config = dict(
    head_dim=128,
    norm_place='pre',
    attn_scale=0.124,
    bias='none',
    parallel_block=False,
    init_std_up=0.0412,
    decay_fraction=0.907,
    batch_tokens=131072,
    train_tokens=544900000,
)
Each number is 200 + 30 x the weight over its row's rms, rounded and kept within 0 to 999. Layers, rows and columns count from 0. The size before them is the row's rms in percent of the matrix's.

# q: layer 11 attention query, 256x256, rms 0.0737, rows 0-52, columns 64-127
# k: layer 11 attention key, 256x256, rms 0.0723, rows 0-51, columns 64-127
q0,100,144,247,149,210,206,236,221,254,214,176,205,196,159,204,238,170,249,203,144,160,212,163,234,202,190,217,164,128,236,176,264,171,188,172,213,223,190,195,211,152,176,250,158,190,222,233,203,193,232,235,229,150,182,188,236,220,212,191,173,194,213,223,184,219
k0,111,126,243,178,170,205,223,203,233,202,182,160,223,161,178,213,210,251,169,163,175,169,151,264,217,175,190,164,154,235,156,182,176,186,196,167,201,184,176,194,139,195,234,180,184,237,223,245,214,220,195,251,202,191,207,255,194,198,160,235,212,225,249,206,218
q1,102,193,178,185,192,229,217,199,183,211,184,213,211,257,161,197,174,233,198,257,206,211,197,202,186,178,196,241,186,190,195,168,149,211,245,179,204,179,195,208,224,267,206,233,233,228,210,176,174,250,205,241,164,235,237,198,254,137,168,170,197,177,192,182,170
k1,128,190,189,176,183,208,196,204,189,202,183,237,164,224,157,133,204,258,225,254,212,204,216,196,154,198,216,202,178,216,188,164,109,233,199,156,206,203,173,214,207,281,198,242,212,261,213,208,214,217,200,243,165,197,228,178,223,152,201,154,200,159,207,183,162
q2,104,207,167,213,213,192,213,231,257,263,223,166,225,183,217,168,209,164,221,163,172,211,178,267,212,181,194,194,237,211,241,157,206,160,203,214,166,179,185,189,233,221,177,247,205,166,198,168,274,175,215,197,197,259,198,210,198,208,255,259,218,236,215,197,254
k2,109,187,163,235,204,185,242,258,206,263,196,171,196,161,232,134,187,195,215,208,183,227,125,252,199,185,167,184,263,246,236,110,205,182,220,201,168,198,193,188,212,190,140,223,199,207,220,163,304,170,172,228,168,268,226,203,191,188,252,199,194,250,199,253,252
q3,105,164,211,173,200,198,278,222,241,269,229,112,203,199,174,180,203,224,192,201,172,209,168,193,206,156,200,228,210,164,187,157,164,161,153,261,205,191,189,175,189,229,211,238,255,237,178,178,184,184,186,217,216,200,188,178,196,224,207,207,217,177,148,203,219
k3,101,157,209,201,184,190,240,197,244,218,204,156,204,174,165,262,172,200,225,215,167,178,216,190,202,181,230,213,220,175,161,182,180,194,128,224,200,214,155,135,160,216,117,191,183,182,180,138,194,198,224,230,190,196,174,188,162,199,186,193,167,160,207,266,187
q4,102,181,180,191,214,206,224,191,277,182,160,137,181,198,183,181,203,219,221,149,170,221,177,198,183,225,198,193,166,238,195,200,187,202,225,171,199,197,165,219,200,174,241,180,198,211,183,218,217,223,163,229,188,217,209,259,208,246,174,160,186,185,242,255,211
k4,105,160,222,172,171,210,254,229,250,194,191,118,200,180,184,237,179,244,180,165,156,206,197,208,149,210,203,179,207,247,186,219,204,202,217,218,212,189,144,202,196,206,223,169,209,240,206,239,203,233,156,202,156,212,155,240,230,203,181,207,218,190,230,217,185
q5,102,226,146,189,205,124,208,227,261,206,238,206,195,234,180,295,241,163,176,217,201,214,185,191,191,183,204,225,217,217,167,199,181,213,228,204,219,208,182,207,224,184,124,235,224,182,162,208,248,231,155,154,183,205,196,189,226,167,232,190,201,191,194,211,212
k5,113,215,174,198,195,175,218,196,294,194,204,198,206,241,192,237,246,206,168,228,173,219,180,175,175,178,250,271,194,249,196,124,177,186,226,242,247,198,177,175,210,202,155,232,211,228,180,216,267,226,167,166,185,235,153,203,210,171,200,180,224,197,165,213,231
q6,108,191,207,234,238,183,199,193,171,210,187,243,157,162,195,192,202,186,190,132,204,179,176,206,236,197,206,161,201,190,174,198,229,190,168,193,234,195,185,182,237,208,226,190,230,205,226,188,226,222,223,220,202,161,168,175,176,142,218,173,216,215,203,213,193
k6,110,181,183,255,207,243,208,205,160,208,192,228,189,182,186,230,183,137,157,151,223,170,199,253,219,212,177,159,185,156,172,192,186,188,195,234,194,177,223,191,247,207,236,151,254,224,214,197,175,208,181,209,209,201,196,178,155,172,175,177,238,168,173,204,195
q7,102,205,239,195,247,207,171,188,148,219,148,165,181,227,231,225,215,153,202,210,197,159,162,144,163,227,120,207,234,136,193,186,188,193,187,205,173,200,287,189,217,155,182,226,184,204,188,241,176,185,151,234,171,204,176,233,246,190,213,256,216,247,179,192,225
k7,114,194,222,260,177,168,170,208,183,174,182,182,198,193,266,212,179,158,192,166,177,160,184,186,155,237,100,206,220,147,138,189,207,188,194,223,181,225,272,189,171,237,154,198,187,228,187,251,198,179,178,201,176,221,153,231,206,214,216,214,213,243,212,163,214
q8,104,246,183,210,169,188,178,171,204,284,191,182,119,230,187,193,109,250,225,229,238,186,164,222,179,153,215,206,125,201,232,216,178,182,233,217,191,248,222,203,177,201,234,224,247,234,165,201,178,202,187,197,231,232,227,218,220,209,177,254,204,188,252,218,206
k8,106,249,221,208,161,163,203,175,161,241,194,182,171,217,202,176,119,209,237,179,195,169,209,200,161,227,182,168,155,249,168,218,176,150,222,200,142,218,227,192,211,229,162,248,269,238,271,185,168,207,223,242,166,156,165,215,213,230,211,244,159,156,261,195,225
q9,107,212,184,162,245,261,235,148,194,171,240,237,175,249,181,165,146,209,245,191,225,249,215,158,197,247,194,204,178,192,211,232,208,219,189,203,228,175,176,266,226,199,221,212,174,174,158,205,158,137,221,168,229,234,181,217,189,196,159,205,199,204,197,168,169
k9,080,222,225,207,213,278,196,161,235,201,193,198,181,207,184,233,142,166,219,156,174,208,191,193,210,255,162,195,225,191,129,245,218,177,205,165,203,185,215,254,168,219,192,194,192,291,180,186,134,118,172,213,237,234,179,209,184,194,186,181,182,214,255,217,162
q10,101,196,237,152,148,227,188,235,171,198,238,147,216,213,202,238,158,197,204,260,240,216,218,172,196,212,189,140,194,180,187,230,175,205,134,180,208,191,209,204,186,145,217,226,136,175,264,172,160,244,261,156,158,154,155,211,249,209,168,204,192,206,236,164,133
k10,110,210,199,145,137,258,224,228,177,196,211,160,214,195,194,208,155,215,196,259,225,230,225,191,211,246,162,173,197,176,177,238,147,168,148,209,202,215,219,212,186,170,198,175,173,191,279,168,154,247,259,118,191,174,150,209,220,192,186,223,219,205,254,181,191
q11,102,181,254,213,178,180,198,194,156,199,187,217,135,213,197,223,154,214,174,196,146,194,192,144,232,188,261,158,182,128,211,250,177,232,153,159,179,188,236,191,200,174,178,190,202,212,254,183,178,218,243,164,239,206,197,178,199,199,177,262,199,231,201,217,190
k11,093,197,215,161,130,219,245,189,164,188,188,133,167,170,186,235,198,244,138,220,164,176,183,197,255,171,191,194,181,157,212,234,217,202,144,173,196,193,203,191,173,231,188,197,191,197,263,190,171,192,229,143,220,223,143,184,227,208,189,223,195,220,248,229,159
q12,102,186,233,215,157,221,162,242,179,222,231,221,139,191,205,207,229,190,193,217,216,178,165,242,231,180,192,203,202,157,217,159,283,216,189,203,209,202,182,165,157,215,193,178,226,166,208,154,213,168,263,213,255,189,227,167,231,202,154,210,222,206,204,240,186
k12,104,196,208,179,212,250,230,212,166,226,244,210,193,196,178,231,212,138,213,155,204,201,207,215,210,187,209,234,158,194,177,207,254,222,173,182,237,195,183,181,158,189,194,193,256,163,198,153,188,182,242,210,229,183,167,137,199,166,167,209,207,236,172,268,164
q13,099,178,203,195,186,192,190,187,211,195,231,237,226,215,276,160,204,208,151,223,193,140,157,208,254,208,178,231,222,153,199,178,218,188,247,226,215,141,192,258,205,259,276,176,241,177,185,203,202,201,200,170,239,217,197,237,173,198,207,151,191,203,187,201,195
k13,099,182,184,203,215,245,196,186,211,158,223,210,215,194,240,189,199,178,199,192,196,204,199,160,224,242,175,242,245,191,181,167,256,150,248,146,219,143,189,196,224,262,284,199,187,174,192,138,243,194,193,189,271,240,232,252,243,213,208,164,185,222,205,243,199
q14,109,165,263,221,191,193,183,171,244,169,188,223,207,196,235,180,230,156,187,215,172,216,238,153,162,232,144,186,219,225,185,200,204,223,158,174,153,234,156,193,196,183,298,210,172,260,257,235,214,183,211,232,216,227,241,227,166,180,225,282,194,158,180,221,180
k14,107,131,257,189,200,191,202,162,254,170,218,239,176,223,207,173,175,191,198,191,186,236,218,148,204,200,179,217,202,205,198,211,235,196,183,171,151,223,177,195,199,229,260,177,155,214,271,230,174,166,251,216,230,252,154,272,218,213,181,243,160,152,211,192,196
q15,097,182,243,191,239,170,166,205,191,175,199,215,173,187,228,240,206,166,227,151,168,184,237,135,207,221,204,256,160,185,195,166,205,246,205,239,193,200,195,253,124,231,165,218,199,241,200,217,186,204,178,201,186,177,217,212,210,215,162,200,182,131,167,197,193
k15,101,215,219,180,241,174,193,219,194,169,191,171,224,194,248,245,164,206,195,190,175,155,204,146,197,260,182,251,149,170,179,157,185,202,184,203,200,167,256,216,200,172,165,252,225,223,180,203,176,206,128,197,210,223,230,175,221,207,180,194,215,174,170,197,221
q16,104,233,200,199,206,183,179,203,229,194,226,247,239,176,218,194,223,196,207,130,209,156,175,254,178,198,178,139,263,194,190,193,178,200,179,204,185,194,153,151,172,186,135,229,182,184,146,190,201,220,231,195,235,204,207,209,144,263,212,245,211,226,195,200,202
k16,101,229,205,195,191,167,247,161,267,177,183,252,227,204,231,193,198,211,176,122,172,182,182,190,193,223,235,169,207,182,165,212,211,183,139,239,168,247,168,152,188,235,111,219,206,179,196,215,223,208,238,159,221,216,181,179,161,272,220,186,191,265,178,219,227
q17,098,251,205,218,114,183,226,212,245,245,172,187,209,240,125,260,198,195,152,208,147,225,213,213,216,193,187,164,212,207,240,169,218,255,281,278,200,187,206,145,191,165,175,202,240,182,240,173,216,186,232,227,157,271,200,183,218,126,220,221,211,180,205,213,182
k17,106,198,178,208,163,170,232,230,249,201,182,207,178,181,144,275,217,203,215,223,152,218,206,199,251,187,187,211,210,221,210,193,222,251,268,259,193,212,162,160,201,159,173,205,226,171,219,186,257,211,264,257,161,224,176,201,203,156,205,226,257,190,225,196,203
q18,100,155,249,180,217,189,190,194,178,194,186,145,188,168,231,108,283,219,166,201,236,214,175,199,238,189,197,185,188,173,181,133,180,163,142,149,185,254,212,218,195,180,183,182,188,189,224,179,194,179,222,220,186,172,161,265,216,225,251,211,177,179,183,178,198
k18,097,129,237,200,191,202,161,188,169,161,227,182,224,148,197,136,223,223,186,209,252,190,193,193,216,204,170,221,208,226,197,188,172,185,167,173,226,192,214,230,175,210,202,188,186,193,185,175,176,229,226,216,232,183,191,228,208,195,223,182,196,182,159,159,185
q19,106,180,230,203,241,163,208,225,245,217,156,217,180,183,226,238,158,162,220,189,184,161,178,247,232,189,208,222,181,232,205,212,163,159,230,241,184,201,208,170,256,222,242,227,217,216,141,181,192,256,179,192,220,174,224,193,189,221,246,140,180,192,163,217,190
k19,101,180,210,246,221,148,222,246,220,190,172,175,172,163,212,249,194,176,203,183,196,199,205,233,189,216,164,157,245,241,242,174,176,180,198,222,171,176,202,183,202,206,252,170,236,234,166,193,191,267,139,222,234,176,264,211,197,201,227,182,221,182,179,214,249
q20,103,161,232,221,182,181,172,206,192,191,238,184,220,186,210,143,181,190,215,191,180,210,264,158,177,176,186,203,183,242,180,110,258,227,176,197,212,188,245,200,183,184,199,138,201,231,205,222,255,170,200,199,167,178,264,219,216,194,173,229,207,161,131,155,172
k20,111,167,252,195,209,190,192,184,196,170,182,184,239,182,205,165,187,203,213,173,195,206,257,188,185,163,173,173,191,183,207,129,200,207,172,205,226,159,240,233,193,157,240,175,200,234,188,200,230,177,221,220,195,223,198,220,204,243,155,236,221,178,174,157,199
q21,104,204,178,246,236,191,197,200,231,233,238,190,210,206,210,172,218,195,213,193,177,223,194,185,142,232,180,236,221,203,202,184,205,195,259,197,220,132,211,198,245,216,188,206,199,178,184,188,202,178,145,220,235,228,205,193,174,211,187,177,159,196,149,205,166
k21,103,217,177,219,300,189,164,197,247,205,225,200,237,203,170,206,244,198,246,173,196,262,170,186,141,242,205,233,257,188,199,164,235,151,228,204,194,154,146,170,192,228,216,211,234,236,185,171,197,166,176,215,264,245,165,164,179,180,209,176,216,148,171,248,197
q22,100,215,165,125,208,189,203,223,204,196,180,220,170,232,205,223,169,180,194,204,201,164,227,210,223,130,153,176,185,238,197,239,183,251,156,226,202,196,207,230,187,165,243,160,215,210,178,202,202,193,154,209,194,212,182,169,223,189,168,211,178,168,215,225,225
k22,114,221,208,177,156,189,183,230,186,191,180,188,207,202,255,272,175,187,192,216,221,139,256,180,209,157,146,162,219,240,208,237,205,269,220,261,192,213,221,201,187,177,240,201,207,235,211,241,181,178,168,192,175,213,187,174,199,180,178,209,168,195,207,204,207
q23,106,220,158,253,196,180,140,242,194,213,208,215,165,195,189,194,191,222,170,184,142,180,154,171,158,239,188,235,190,202,177,200,176,188,224,155,190,239,208,255,205,177,215,227,223,205,219,246,231,198,162,152,230,221,227,189,232,211,207,205,228,130,271,149,198
k23,111,243,163,178,214,210,162,171,172,192,212,203,169,179,200,121,217,252,182,147,142,191,175,161,121,213,202,232,205,165,190,146,206,188,239,202,186,227,223,226,197,215,213,217,217,258,227,271,207,163,161,154,220,197,197,220,222,212,186,223,174,147,229,174,192
q24,101,186,174,177,227,206,245,184,225,186,237,164,213,254,205,226,271,219,210,213,194,203,186,214,179,201,200,238,184,192,198,120,176,184,201,269,186,171,190,257,222,210,231,236,203,163,157,195,225,171,150,202,176,149,181,192,139,240,205,182,257,266,94,218,202
k24,083,244,211,225,230,160,185,170,248,210,194,164,230,196,220,160,227,205,241,208,168,208,136,214,185,251,224,240,220,203,142,184,180,141,197,226,163,149,154,141,215,222,184,217,193,210,148,187,196,153,192,185,200,174,215,189,193,246,219,200,247,213,117,242,226
q25,104,206,111,172,203,186,236,174,215,236,196,174,163,201,206,208,152,223,208,196,183,221,196,245,135,192,203,212,157,235,211,224,187,186,195,208,262,166,182,209,188,217,225,150,197,144,186,191,189,213,229,169,211,249,176,189,177,156,213,201,215,301,173,195,187
k25,095,216,145,180,216,136,184,185,246,244,203,149,175,248,181,183,209,219,234,180,190,217,171,200,183,155,163,218,196,235,193,200,166,191,240,201,218,167,178,203,212,227,198,181,221,215,174,141,179,168,195,223,214,200,176,200,188,209,244,153,196,242,183,202,210
q26,103,199,271,185,195,209,237,184,196,209,191,214,188,196,228,173,172,252,217,185,213,187,226,192,212,117,145,183,207,209,254,164,168,204,151,178,216,206,173,166,234,211,250,188,182,192,189,177,227,176,210,188,173,226,175,226,256,156,261,132,154,150,170,190,182
k26,102,149,247,187,147,210,176,206,160,196,163,155,175,186,211,160,168,217,194,251,237,184,210,211,221,142,145,185,266,234,239,169,146,193,177,171,183,253,222,185,183,214,196,197,180,170,184,191,226,198,199,168,200,196,200,238,210,191,215,171,180,159,219,166,145
q27,108,193,186,245,262,182,121,181,176,242,179,234,202,192,209,161,197,218,193,184,219,225,218,208,233,197,241,215,148,214,181,190,191,284,205,189,243,205,222,260,161,195,199,175,227,215,189,183,182,216,210,260,259,253,209,191,174,167,210,196,220,206,171,200,199
k27,104,183,176,205,257,205,176,179,198,220,187,186,193,220,207,188,251,192,209,162,196,200,223,232,233,151,227,191,156,221,150,228,166,213,228,184,232,205,193,274,193,188,194,200,239,192,157,178,199,207,197,227,224,221,195,171,184,176,200,225,196,183,173,135,218
q28,104,152,187,263,223,185,191,203,208,172,237,243,232,206,184,236,205,170,215,194,196,154,195,180,185,240,220,214,233,202,198,162,203,208,193,218,198,198,188,157,253,208,199,230,164,164,175,213,176,170,222,230,216,179,142,219,219,261,208,176,208,213,129,210,231
k28,105,190,202,197,271,165,209,202,205,169,199,230,221,193,151,188,196,161,159,223,187,187,174,181,215,225,176,194,189,140,208,160,192,191,203,233,208,183,193,217,242,176,207,248,131,192,189,175,205,195,195,196,219,187,197,224,224,239,216,191,235,227,172,222,194
q29,091,200,152,267,208,149,169,177,216,232,198,218,190,215,228,134,187,188,186,208,192,181,170,182,190,135,150,209,179,230,248,129,155,234,209,219,201,230,213,209,221,153,190,201,189,202,159,227,186,127,202,177,216,200,211,205,257,152,207,229,205,155,270,166,221
k29,109,183,112,208,221,142,143,183,190,223,185,246,243,172,194,183,187,182,159,214,196,159,196,202,192,169,156,187,167,231,257,170,131,216,225,218,219,190,209,211,262,171,211,241,191,167,176,205,178,137,198,234,186,159,211,206,182,129,207,178,219,170,245,192,223
q30,104,162,235,197,183,181,214,224,164,191,213,176,195,225,195,232,184,199,197,179,209,229,195,158,197,215,194,193,279,214,148,224,211,177,239,149,175,246,157,178,227,204,156,241,228,203,245,211,244,179,192,181,200,240,206,195,227,203,202,215,202,170,192,206,223
k30,096,153,210,163,226,207,180,182,220,193,203,216,180,208,175,224,129,209,217,174,202,198,152,176,207,207,255,190,229,235,181,254,214,182,240,181,177,265,193,160,212,228,189,195,191,198,213,253,192,188,194,174,210,236,211,203,217,230,202,180,165,177,242,221,239
q31,097,159,228,211,181,216,171,187,225,189,201,148,183,178,246,200,192,149,163,227,208,203,229,195,252,182,189,218,195,239,187,195,249,158,256,209,238,174,198,220,217,208,274,206,216,154,212,240,182,218,208,194,221,242,239,227,157,270,183,148,237,193,198,157,210
k31,099,163,215,198,189,173,226,166,228,215,219,173,193,140,221,174,211,161,228,246,209,203,240,214,249,189,201,175,194,217,183,148,263,161,233,165,200,161,200,226,214,190,240,178,250,175,184,175,219,193,214,239,227,254,247,215,191,232,189,195,210,181,185,183,260
q32,108,207,191,181,176,229,235,157,261,139,220,207,197,199,207,162,215,232,179,145,200,245,194,232,171,209,257,221,210,209,206,140,247,151,234,177,171,191,218,219,185,180,185,197,220,246,271,212,161,229,217,211,185,153,181,223,198,206,187,251,223,168,262,185,215
k32,109,199,176,177,220,239,221,168,260,182,228,204,199,204,217,141,226,237,163,152,212,227,226,202,187,200,219,198,169,205,205,171,211,198,245,200,188,196,196,191,179,178,225,211,176,219,220,231,210,171,236,223,181,194,219,230,213,212,190,202,221,178,235,227,218
q33,113,215,177,153,188,202,169,158,196,165,207,250,222,225,173,233,214,223,242,239,202,224,228,189,213,219,178,183,210,171,208,257,164,224,235,261,236,165,220,235,189,236,230,194,191,159,212,195,202,154,220,175,220,240,209,179,197,147,148,178,234,197,137,213,177
k33,079,163,239,193,176,202,185,129,221,231,153,228,196,186,175,218,199,222,206,198,182,169,135,170,211,203,144,187,179,165,157,214,192,204,254,160,166,222,198,191,201,211,187,170,176,264,187,208,162,121,243,209,200,204,187,227,141,192,185,174,190,218,164,234,182
q34,097,156,196,223,224,194,192,191,228,214,182,163,235,217,232,156,200,185,254,148,241,220,182,152,179,233,180,179,203,235,154,181,166,170,210,168,194,182,187,184,195,203,186,198,181,191,130,170,250,191,208,209,199,193,153,217,238,187,243,187,204,179,166,168,191
k34,104,210,206,225,226,181,208,185,298,206,174,134,206,221,200,200,161,215,245,170,235,208,159,193,182,193,211,207,186,213,173,165,135,164,207,167,246,181,180,207,181,194,198,226,158,183,141,165,241,195,163,162,183,238,129,212,248,188,267,145,196,231,166,159,159
q35,100,240,222,196,196,217,208,208,156,190,188,167,223,172,233,257,215,195,239,216,206,240,185,175,167,229,239,200,192,195,234,153,186,213,261,243,201,197,195,216,268,187,139,214,217,163,154,224,235,240,209,197,229,223,234,192,179,171,225,211,233,164,186,193,237
k35,124,250,180,197,189,219,191,241,170,230,215,174,187,197,209,229,222,225,213,233,195,223,214,199,190,212,201,162,180,216,246,175,156,211,263,228,199,187,165,189,240,214,145,220,257,224,147,228,230,204,134,196,217,267,217,199,157,177,181,141,230,189,207,187,236
q36,104,232,214,201,222,241,199,206,192,220,225,179,182,223,177,172,171,199,251,174,167,199,230,209,175,188,141,212,185,217,218,211,230,143,212,199,157,185,217,192,176,236,204,204,222,213,182,203,224,223,177,158,206,205,166,202,189,235,234,151,199,233,140,209,191
k36,113,256,206,222,180,242,198,251,165,212,216,174,181,196,204,226,192,196,226,172,178,214,264,170,231,198,142,201,175,230,164,177,218,148,240,237,144,207,236,196,186,210,157,215,258,253,199,220,247,205,161,155,197,205,133,205,209,227,185,159,182,226,190,211,184
q37,178,214,166,140,237,191,180,196,207,158,203,213,189,247,181,223,252,193,164,241,221,193,242,167,241,218,208,215,211,176,184,229,234,220,176,245,233,164,225,252,205,180,166,214,186,96,214,172,249,201,163,135,202,183,216,193,177,199,194,186,219,196,200,197,180
k37,070,235,209,212,195,222,170,139,215,198,177,164,195,217,170,210,189,229,222,219,184,207,186,127,182,169,213,197,193,144,171,191,193,159,236,160,248,190,203,173,215,199,178,150,238,188,201,125,201,79,192,146,200,245,237,214,173,220,189,183,192,228,171,156,181
q38,101,194,217,173,214,144,186,131,154,212,206,148,193,224,196,186,225,242,205,184,226,187,226,169,144,195,230,254,215,157,153,220,234,207,202,216,187,187,237,236,151,218,194,209,203,196,197,230,191,201,217,191,185,153,181,194,244,229,194,234,211,192,216,162,215
k38,099,185,205,176,257,190,158,174,166,181,228,206,200,209,173,206,216,247,181,181,195,177,248,148,176,204,224,242,165,129,158,212,245,197,195,193,220,194,187,246,185,158,174,244,201,196,212,203,231,185,216,155,197,160,207,189,256,222,218,200,191,220,189,158,207
q39,106,211,197,189,244,214,178,255,239,166,127,171,222,193,195,206,226,213,236,223,255,157,191,202,243,218,234,251,194,204,211,162,143,191,222,252,221,201,175,168,174,244,184,212,210,174,175,199,213,174,174,217,254,185,190,203,239,249,213,157,180,245,165,214,176
k39,102,186,197,231,221,205,198,228,201,167,195,142,194,245,242,225,227,204,202,240,249,159,253,207,182,163,190,264,232,200,186,152,173,169,186,225,195,203,158,158,189,226,165,207,209,214,178,179,213,191,165,154,261,212,226,184,240,263,188,177,210,233,123,174,146
q40,100,193,204,211,206,190,204,225,215,178,205,180,169,228,228,209,206,192,198,198,135,191,200,214,241,228,167,232,240,148,212,210,225,247,267,253,158,215,206,229,227,200,204,244,139,171,275,166,188,256,219,176,208,241,171,254,200,219,159,206,216,255,186,197,221
k40,104,207,233,176,189,217,222,207,175,174,206,178,213,225,247,190,176,145,237,183,163,218,159,209,182,197,178,188,220,130,180,202,247,238,225,221,198,226,195,207,213,175,222,223,129,146,225,167,198,180,245,191,197,243,191,194,192,241,171,266,194,248,202,208,187
q41,103,207,207,166,236,223,210,225,194,173,211,188,173,169,222,238,222,224,153,187,190,178,198,191,219,170,242,207,165,173,179,219,204,178,226,259,193,214,153,242,211,216,207,225,177,186,203,241,172,234,199,182,258,225,199,201,195,237,195,182,177,250,228,247,201
k41,099,213,193,213,206,201,189,204,223,190,217,108,170,203,203,222,265,211,197,189,189,158,228,201,218,154,208,214,151,216,202,184,213,184,212,225,195,189,172,209,181,187,199,209,183,273,237,218,155,179,178,176,282,232,183,218,192,244,189,201,209,214,202,226,187
q42,092,197,200,195,225,192,196,255,200,196,195,209,230,185,181,259,176,195,183,273,198,223,168,224,195,173,193,219,200,280,213,215,243,222,214,233,213,181,167,250,175,185,219,189,161,265,237,180,147,163,214,246,230,244,204,202,208,162,172,193,212,188,147,190,209
k42,094,246,225,202,157,193,190,271,231,203,230,145,214,171,203,214,185,162,193,214,202,181,164,216,206,226,197,237,166,275,178,201,195,242,209,197,184,217,163,189,203,250,264,176,200,294,213,193,167,146,249,246,194,245,210,207,179,219,162,233,226,192,167,185,239
q43,100,227,167,233,209,189,195,169,227,215,168,197,221,224,210,208,155,191,204,166,220,161,190,172,154,277,221,250,240,188,185,196,210,188,135,186,234,258,226,232,198,144,185,287,194,187,192,233,249,216,219,209,168,220,232,211,187,172,278,259,200,199,196,172,181
k43,097,206,223,242,198,184,170,209,221,222,200,175,153,199,189,184,201,168,209,231,186,204,156,177,160,228,211,234,228,138,169,205,206,193,140,179,219,245,264,215,220,201,207,225,198,188,191,240,225,216,224,192,151,236,187,178,207,232,241,221,201,180,194,117,158
q44,102,236,147,170,197,167,200,241,223,199,197,214,235,243,169,202,223,216,247,186,219,249,178,165,147,272,196,182,247,250,177,194,211,203,244,226,169,170,239,182,267,171,205,170,176,196,184,245,189,209,219,187,211,218,199,195,196,157,231,172,208,236,188,240,187
k44,109,245,159,167,181,161,196,217,249,198,169,230,192,239,212,167,216,210,223,189,199,261,195,184,121,252,191,223,238,260,191,186,194,173,240,238,148,197,232,226,249,167,237,189,178,198,176,261,167,228,214,183,192,212,158,220,190,178,240,166,198,228,177,169,197
q45,104,192,227,162,184,190,200,171,225,179,189,183,166,192,208,181,230,238,211,169,206,191,208,174,264,151,221,173,253,198,192,193,240,173,220,187,175,181,139,174,169,165,239,145,217,214,179,187,165,165,195,219,201,227,190,210,218,220,188,201,160,216,164,205,189
k45,095,151,247,172,213,262,210,173,220,189,206,182,188,187,224,161,171,218,195,151,200,246,234,191,258,181,197,168,210,226,222,183,202,202,215,207,200,218,138,248,167,182,239,161,190,203,194,170,237,191,207,187,213,242,176,171,243,223,234,167,171,209,187,236,235
q46,097,165,190,190,251,207,193,211,252,180,191,243,207,180,176,225,224,178,169,164,191,196,214,191,222,155,221,167,164,210,212,150,263,160,168,156,232,219,226,172,231,160,157,183,220,169,255,206,186,194,199,244,179,223,166,209,193,204,220,199,212,213,184,217,263
k46,108,143,235,178,267,183,192,172,223,185,199,226,208,181,157,173,240,193,165,198,171,175,228,174,210,165,241,183,187,206,232,187,222,211,182,214,254,190,194,183,189,136,151,140,179,177,195,157,207,173,153,209,187,179,216,222,191,186,175,193,205,226,175,235,200
q47,107,244,183,228,166,179,264,262,106,234,203,200,230,179,213,201,196,204,155,212,194,158,183,241,194,191,152,142,266,206,186,214,198,236,202,180,192,178,196,193,224,245,244,228,193,179,182,234,172,266,229,227,195,179,177,175,226,144,242,205,204,203,276,195,189
k47,102,222,197,198,137,195,223,223,154,248,248,183,156,232,177,197,176,200,155,211,167,153,187,228,206,173,160,169,220,195,208,262,191,221,200,232,189,211,244,165,242,210,233,241,173,225,229,258,176,221,249,196,195,212,188,216,210,166,224,217,204,212,262,122,160
q48,109,146,206,222,203,169,183,195,186,182,191,243,253,208,202,211,256,192,166,198,196,169,238,188,189,163,185,204,184,166,209,193,178,256,154,237,227,212,173,248,195,196,195,247,179,150,190,225,209,203,192,133,134,222,145,188,194,220,226,216,214,169,211,186,209
k48,114,184,208,179,198,207,187,184,186,179,189,225,234,204,153,211,252,187,194,228,208,165,254,198,246,178,206,254,199,191,177,159,140,230,177,242,225,169,189,235,200,191,182,181,193,134,201,211,214,222,214,161,117,220,187,169,174,173,237,219,238,201,179,182,168
q49,095,210,165,233,218,209,190,188,237,218,189,238,147,214,201,226,201,175,172,180,214,225,177,166,169,193,205,216,242,211,152,231,244,226,253,174,211,201,237,213,248,122,204,213,159,189,200,193,214,173,188,228,226,164,162,157,208,220,167,211,201,163,191,205,189
k49,115,207,184,201,195,180,213,168,284,195,190,219,211,177,174,200,194,227,179,173,240,274,142,213,171,172,219,221,233,250,214,249,244,246,223,202,241,231,191,196,240,141,250,238,168,188,183,210,208,183,215,197,254,161,191,178,216,172,155,214,203,187,171,207,230
q50,106,118,198,220,233,266,249,165,287,181,173,194,199,173,203,204,211,187,207,207,153,184,228,279,264,183,213,157,180,145,198,168,210,165,201,199,203,183,238,193,173,219,207,218,224,181,181,200,242,212,220,253,222,249,170,182,177,269,193,191,217,197,189,233,161
k50,115,130,191,245,222,253,240,212,253,180,170,186,200,185,232,258,173,139,193,178,203,167,230,246,195,210,236,168,230,165,175,188,237,169,154,202,185,178,159,131,176,209,184,219,200,195,171,173,221,241,190,232,246,214,191,197,147,216,188,220,195,248,149,279,188
q51,104,210,260,243,205,186,142,214,190,183,216,212,213,170,244,121,264,242,180,232,252,155,191,202,210,164,212,228,223,128,197,184,165,177,180,204,172,228,204,198,189,222,179,230,202,188,188,180,226,222,222,154,211,240,199,187,199,215,159,177,210,178,191,182,160
k51,105,158,218,224,198,246,146,188,178,193,181,218,214,159,230,133,243,227,200,253,231,193,203,191,172,178,205,218,250,137,160,191,211,169,185,193,204,178,210,215,183,280,177,267,169,231,184,228,202,208,250,150,229,238,226,238,188,208,161,168,202,193,147,182,202
q52,094,159,230,260,170,220,163,155,192,142,148,257,196,193,167,248,184,246,225,146,155,254,235,191,178,218,198,201,167,233,179,229,171,253,179,168,231,200,197,199,210,188,173,154,240,183,230,190,205,145,225,181,209,205,219,204,222,196,185,259,207,207,217,230,209